Part of a small language model's weights: 101M tokens.
Each number is 128 + 32 x the weight over the matrix's rms, rounded and kept within 0 to 255. Layers, rows and columns count from 0. Numbers have three digits each.

# layer 2 MLP down, 160x640, rms 0.254, rows 81-159, columns 160-239
124154106114153129114104126114085178187104172082139053202177125155163067190098086131196137127135081116084132134105122127125131181080135157101106099187128139162102170140117134145125099110171145138047124117108193151106104205162170167205126153
147148113118127143189147140103157129079170155098159155112141072111089108121152096090161149137154121138099130145111121096145108077130114168090201154118127165108115113110151130170089081125169111108158156053125165128095137077151102163137109093
097154154126182125173110171162101078118165209166159138088146082149159115150099104198148131104114128128078224151151129136156113148132153199073140152147181101138128154105054101108143097100137189063137166171130161146103098160149131198072123159
166150151106088149083144152125072100082080161104136148142153085096176102103180069152101155147183173188154139129157133128108122153134045080138069180131165090065135131094175079156123069154130190122164124146177122103135193135084124058162100126
102122146127105146114177110178164104114096126138110130109129108072128064128123130128132104143088114205152136154168191099102148098113126056112138161079054083149115121137124101152120079090185115108099119111103137106106163127119141124096143103
172143120156138096102111153116094164108120142092170121100131185158156120139125162111139124132127168116093124117149148098159102119177121070191125154115209196100194098124148127191133130165148036184147158181115151140178112144118117158167172183
115162183145106130149186171138091105147132145098182113194114101099198099111083130129131166115141170084134124091160100112143124142133080133137176153159117099208119117131154143147111201132117121155134112103168115132141167162080140122136165095
103098148114082130084138188142129157089150119182190125126107118200149028103131153184112173129155158108145066129102131189078154079100147063171145134115122105142114136081102096152098211183177161080172143134149131104138126183127143101110137168
123145138118121135100186190131101130168144183150046100120091152149179142101042111132140138095103161088159109072119126104097092127107175085177178091109126087091142164090117160086086129160172105100133138086076111197119085109143094141115113103
175140169173172156120087128189058134118118082128092116087172188102117109118109044125165143092110106179102146156141102104140152128129126111142095145137075142139103179123101132131129103156130127091158071115091110146169089106138111119123150135
180101124126102142113138097117093118158113134155157100132136105079123117107108165132150115098190116081096124093149103159078150109117088097058119115108144135117134145074148086155156109128145094085073150188179113155121124146092172099085144081
149133135136098157154135074115185107145105138080117164080171136108166122139097166079102150131089145118198160139053137147132109091121156163159110144122144079172076123112110134121143152106164081113030141121080130157150150195182137113183110154
131109109144121163077178208063130167128132140172116064126060158118087128077105118103128156103094100122124192142134185171102174151115148150104146148128134109095110128142161152131145107111113181102116142112126114140128122143168133108129146134
159090092127166085125094155118108105176162116072153106140155141091143163160103114151148130104134114077097108160135140085122151132100112117148116114148089199113119098081135159149124107165090182173097150116124132102116106191161173114139110151
157160081086089138098089134108117111167169115075116099121139126120100080177122145099160066120129110123141151150104145182093152169085108140107143151117103103174144106125101122098136124148095128140193065145119175122085133154129141142103126148
110106172127069094127122168136122149173163151106101058152128142165154159171139163130170144189131161119153167111184115165131131100186159125078081062166159136185113100124134124131060179161147159106117144144160121101167193139110144114193121158
140176140152134158119158089119130140122151121112154081108105110123171179151145094075053175139147089125138141106213159131141126078103086142088107140104160119133074130087167155169110127139135119119125087126127114130128132095099081164123116151
160126218031127105144090162127118193100136094199127135122109137123125083131126127077107157117107144133133112110177156093118104129141173147118082095117161147129113140153117155139145056077225144134175123107173148159173164146050128092155104101
110153176100125142157066130116141120177127081139137163166185123149124121132160082115142114113157169184140111039169136112125141152172197144135133125172129167133115155140157141135167157073096139089113108186150147115091185127156121137167142188
123073141133103147087130156176119151162098164126157114107132069076099100127089181154071138135150178082102124134190098133101145189150133096172093129120163150111140133123154136130149126137120130182157121128082121072162113132152136150155123118
139181081065053064145188162146161129110113175145167086110163075051102128122151182090160102112141120123047098138194062137122104117120200159123194149105103138111157113123129112134139148075182138044138200194149109161107136103124116095122130143
128112075172144141152173144117165135132128091113088135094068169080127119137095114083115056145128136153152118070115128150080089197106147082133139187090182149061121176134136164142130131145157121137128162144125123083123093142109133122041144142
127128115076061068148172143152123118173114113119152145071142136113115126194125098159101089108165106127147121079101130153092103077085038168143152155137169173082146098113153165106110133095128111109089132115102119087122065105113090130159116145
062132096138123082143111131084125146048154054129120157071104118086143141136117125173091144130196108082055124110099170125067097097107142121158119116136101093172140154121129077155109124150117097108148119178079127126053088125138091139128154076
072132099114156095088120134115186131130148161125189162043151165166145123090129143131128129119153147090085065153116141125127141138102042162146092170100101177125141151105152115122077093190167140210159126113039083112150084094068118115137144137
122099134059103112159070155123138097115152126094074151142141083085133169148113135133083127136126186126141145104126091136109116139162101135124140114134152095158134106104110090095095129133132134151152096173123083159150020080172138136080173110
122139115093181163147017079150118128104145111161170154154132032135182184109175159078141120159163135125115129099208100146089094160138094118102146118109151103078190158114135155145111114135144099157103144084189123089116145160113113069170153110
116165094104215138179095085186136187102155105114148069115134091143111152124124142115176164049119098089124095175174102181113131133135097170118037129154104123100122126131146157157126112116141135073095159147096173173127137157152132082086178095
106122160130162124164174067072138106151175091142087155160124146173124122163113167133185160170126169110106097089154135115111173182092165101158100064110053162088138114078155127108131130187186100103120138091162210122084144067128133106203145096
124164148138083061153144120112097109098103124122144093145183155089118127161176109101052157108157157136118101143125140174104126166139083175138188105107128168138073145098130109115089139059137120096063121108157131084119114155173134144185092115
132152107074166179095150079149160126112136161105099102109123129104154140140166113124068148133106112104131107159047155166101139131146114058094101136128068103162110204174084145135150172159163098127083149135117083119135061094121121093160137169
078141134150103127136111133161129104169140127108142147167175144178168147133087142099172174147133046153174069149121190160152094060103078162135155134146095154142166099071116054098153175080125050142096179105131179173109146174125093087180088120
109129158160116116132113126079110115078121115125064119142153145163101122091059170126000184152086094125139106205170103079112161133123133159180063109139181088120106118143148103145090133158137122108136113090079165082130149183092106150135153137
146103174154118147147180126107133166136126121169108086123150117143086162137087130175180116132167106109135124102078129118132117078163120115119136098102101098144107123134085092157138122136141160108112177146195113216131140146127167223104129163
154134157116109105138071151095109135162169143147177080099126122180132140110077120145202123161152145123120131185163126132194158057127121179098152125168080200096127165093130134088105117138165125078189124165041097170090158074094080107080151076
150191138116107110127160139124195105145097150156066153165118081157093158101133148091148085119141138126067144145171153135209166123080150173086083130103103124147112150135115135080143123127138181121170117191105176087114093134200148184141116145
097104074128147192153152127153155128128136137135178152150143129140067091132127183088102142123115095104099103122150172071056145132086154174135139092078127179073117161153137089159164108134141108103127072131135098127061116167140196188165086129
178162135117155120102122134076102096130110136131108124078080151104130127131203138146090083114136109082122127152188156175124152085078141124154107137127142172185108122163141125112171142141129149142150172121164166119135168120173122188122128172
127132109084111134139109217129169120126132194202102148163125145160083122145096166098141126143108090130149142102194187169147093155125107153124131124107115107111125124153097090141116120100082130136151109141095098096093149144128155105064051158
129094107156115099109154160089121166135190108148204179169176160150148085095148161118171121171146137101089226122146186152115124122131124057109153078121097075104100157145117085151116099156113092154143124082145067075105060086083129197146133111
087116152074170076094135128139074096127152105101143078141102045141156137119116120125121111091083134141199163140140110162065090169149142104142074058126168072123131093123150177148140151138107098162109114115191128085109162183089137110125151128
140113148164088160130119106085130110068127103061159106139139129157143081087176154094112058139076076101144183111083154073143107157087180097153130052162174148150142136158130155109134133108110140159115180111239091154143150124088103118126127126
100135110133094152160165075141131124137125121096164157163112175071177158089159107076091156159114147125081067095147095186135121155111145196104145161153121146150111119085161149104118181108109137096167107123126144147085060135152134136120111138
097122072118124093143098151098130106131095164126186100106163172143130152118146153144136150105134132152154047092148099159119162136229107183145101127127175138170123175157067088123100117102133194150126205135113105079100110173186097122119122103
135119052076080169132098136120109131143135126140164127210193152092121149158132173106137145144147123124121129110154151180097077088120128122117154084131135043146175133141136112104140113157140147110142108104124054146116100166128149147105110134
103165148076122145126118111173136133111104103176129082091131172144168088119131086088153105094131070104063158137183112077151156200157121126125142173118118173188175138136117199057101127104111173156169126155147138073154131180072127174096140103
094115120127099145125143135149147156162083119132094122211130178108178111164154088184113085161115073138104136123142114114139082175101129135162124112079145113075097123136166053145157145073158170157122035190148111127109136129075145078106114104
074141129131069148140123167080098146138060125121132128130126171086154141067187123097141096093129104126076142119074128107164141116133164157119147101129185066045141087118099131139120119132152107107108155084041140110136183141153165099176135078
143134171187097163128080132130162149132131142145144120153123135124162147123125106143139075132145161089157119121169108151106152109146176148136176112127138142169133124137139082146129125124134137205124122153067105172136203207177122165177153114
145117087080100178162178132091111105132141136106081171076140158120140158134151163142179051155106130124102142168151131119197147119095194167121125064116054136015155114116088140059139092159167156104082222012114183095094105092189081115136115105
175099116110080141116169125143118134149133145128088109097144100128158084113171137195104104121134145172121210170106166153119120098098100128128113123126118097155140164107066136115092104153114096152175200098092127150116134120083098082107125155
132145141113091110170134134149182114065141160144169060173116093174140072139059065125145211108102137088124112157194147090139183170101163150104197111139147088080169127094084089111086171169177092096092086133204164143133119169164116122106142137
099145076121084198145141141099139123163120132206121132144107142117101127148157161124134140119084123125164109144116127118175085172086147131147070121118121150182163170119129145119129125065118130066114069149109139166088129156185135095152130147
143112104125115149144099164106163093189085160162147102152100159121114100106190115112177101152112144133119139141101126057153144099127113120137129136089119187149095103186153102186129125120147155089140094133095145112121101141151105097146117145
067093119132064135160047136122192143130129145110136130095198142153076127124145090134101168073153104110120082201047121182122122052106144104185114098109127138153097118170117117107159157098132120120130098208168120124115106136086123103172156115
158120107156129130107181098186139149159152177084143096170111069123077103115136126138108114077178127105125154198141103163099081101118126093105076132152070045131137120106134103144175174151175081080120126100177125153182140099075122053080128100
112108104132131163144142165092077131164155146163157195149209119131105111131088105142153095169136126116035094079112124167102152141073137197078152108101114145169162183096118109179139062130064106107053092133109125127114128133190120136117128149
143164116163165087118141151127157110067103103105136190173124152078189099087156195142135141077133034102089163067080136120174156122112131167112128098146179095101159094130191152126174143044078136113150119074113128146127054052156083124164118174
180083113135153170123130077139144144181106177098136112111101136142109135173115109131154147165142063092149125115152161140112125121097093138151161122137157153186136172126141117102149166125069141129110183121094127116128135193150166177125132069
123115205120130120091106169155172118090114196149131150101110188131101118091171153136126047120099153111147109119049129128104149121161104148126117145138140141130123098121138168113163135107063116184169135161099062156161155117085105057127120134
081134133135159077163107117129057166052173143101163112098181131088080105112114062130133150109097119177164085151073095169122130140169103115110123040142153062120101130201132127123113176137140121135116145158166095170070162124162143125120140099
122129169106145164152127154115141119113141125144149121131148159139114038174150145134185161102098124156069118066143198117072127172109127168110136144085146151118131117096052143132113120141102143092146156157152091110019126095087112129138127151
117167121120145120102177110154145126105104063103122103098084133085077120059142134119096101096107156131127138156045090031155158131117137104102163076089083160082154139132098102162146183068059084149118148121165100085157159131126165165132156114
097153115098205058124133166108115134099124117103051112119167143118128129108156128113089125161152136163066146144113172166133141094111135112150146130102149148084110088160128131115172095155113063143085163127150115133142049093123138133125116179
186148190096084117147135170150087105155143127093150182204108156162195154185110160130162087154064116137148126129147101073166171118120131139115121042091105174179155125153156142214123076114183150090139136065089091147124167132097087123118095131
130122066170147146162086108100084150056139122156157155161162182145119154135082141139145108128142091100156122103220151136125138119142176153100089136107215157141120120112148126127119038070132164092154134146131140178143133138172120120178092175
142102095121139115136135155131108147145135158152117067122155107101103139131113134141115115109070100136170167158126149122108112145092153145126108186104136142131131144097159165036127075097112145114128125166109079117169141176141158169104121169
137122157152137156154145091144093144129115108103099118100125168131133119104120113209135188134129119139099084200086106135060112213117104130151117160175161099206139088138079087140126123121152112100162113116135130154131179132060063083143193109
047137073112178069125139160138102130167108129123134135127159151149071108145169103180121098166091107110117137134190155210105145092111158156135154163109092094145077135151130155116174180109087204137159157191105166111139107132133102090089140169
065126030116171107160116124099079102155145232133149154129164175143151114148144134176125130094119118090122153116129113126103182089124105133112124123139130131119126144061052120154079138152182120171099099142113136173082151107096111078102108128
183084215101138077144180059101134161122086148125102123122067114160112126136173145155104099103099122141085156145160095156108139120096161140166197106104133119106070104121055147076141101141100124050114118144092146107119132104154149157123130127
128126075150122148119091101135119178156172138105127132091151130098146141107123165125152133136116105128108105119138141108099129125111134127143117180139117172138086084113105096156093130159158162122138157130075142141079098161129150133102120115
150151198068116130136133181146132125137070100110143109093136095126076172100117076083106182117117113156146091156196113119150106166112208138085144142204150135193091122164144120104122108128073142149141200129078148092131209121156122109150104145
155139168083196125139087090154134149104167187127185144133140105181146111128152111102135155167146098040191085160132073126126134151175101094126083223121130110139112140097148128127129096179158099146120157121186209110152180140132161153112137155
102051060111053141120105106121203121117173169115112102143161170147089128128116179117159173153131106118153106164118115136075094145073139084138121102138086098098099125179123147138137122140128112076141154138138136106117103100112122084130156146
132126080152147115141172085126151195089078167109126109124130124173092095133179126215130122060141104165069196089136148129201102107116136122114146155105113154116167184122133141098040159151110115142127115145150112101093128155084155140078125131
108102119121139132105137090153097196112099098079169130155098098156124168151062139139195151128165190125127111086106109210099075127131161134126120149047176074071156087157140122086207107099143127076128117145150129077165103135064154106165150167
118114147123093165122165120034169198098126158139118130175145091151135126114115143184138120125157132087088138157095103188081125080116073164141168149103116138115129122151153219114119109118087093100144095124075106124142180164168145189156109126
099149142090161081149124123131172152175151075115120155117158155124118119096076106113195159137104065143141123104094153138142130108182125166104139098075110149126154101140101118149079126156151116154157138129167191097126137157170126147130133097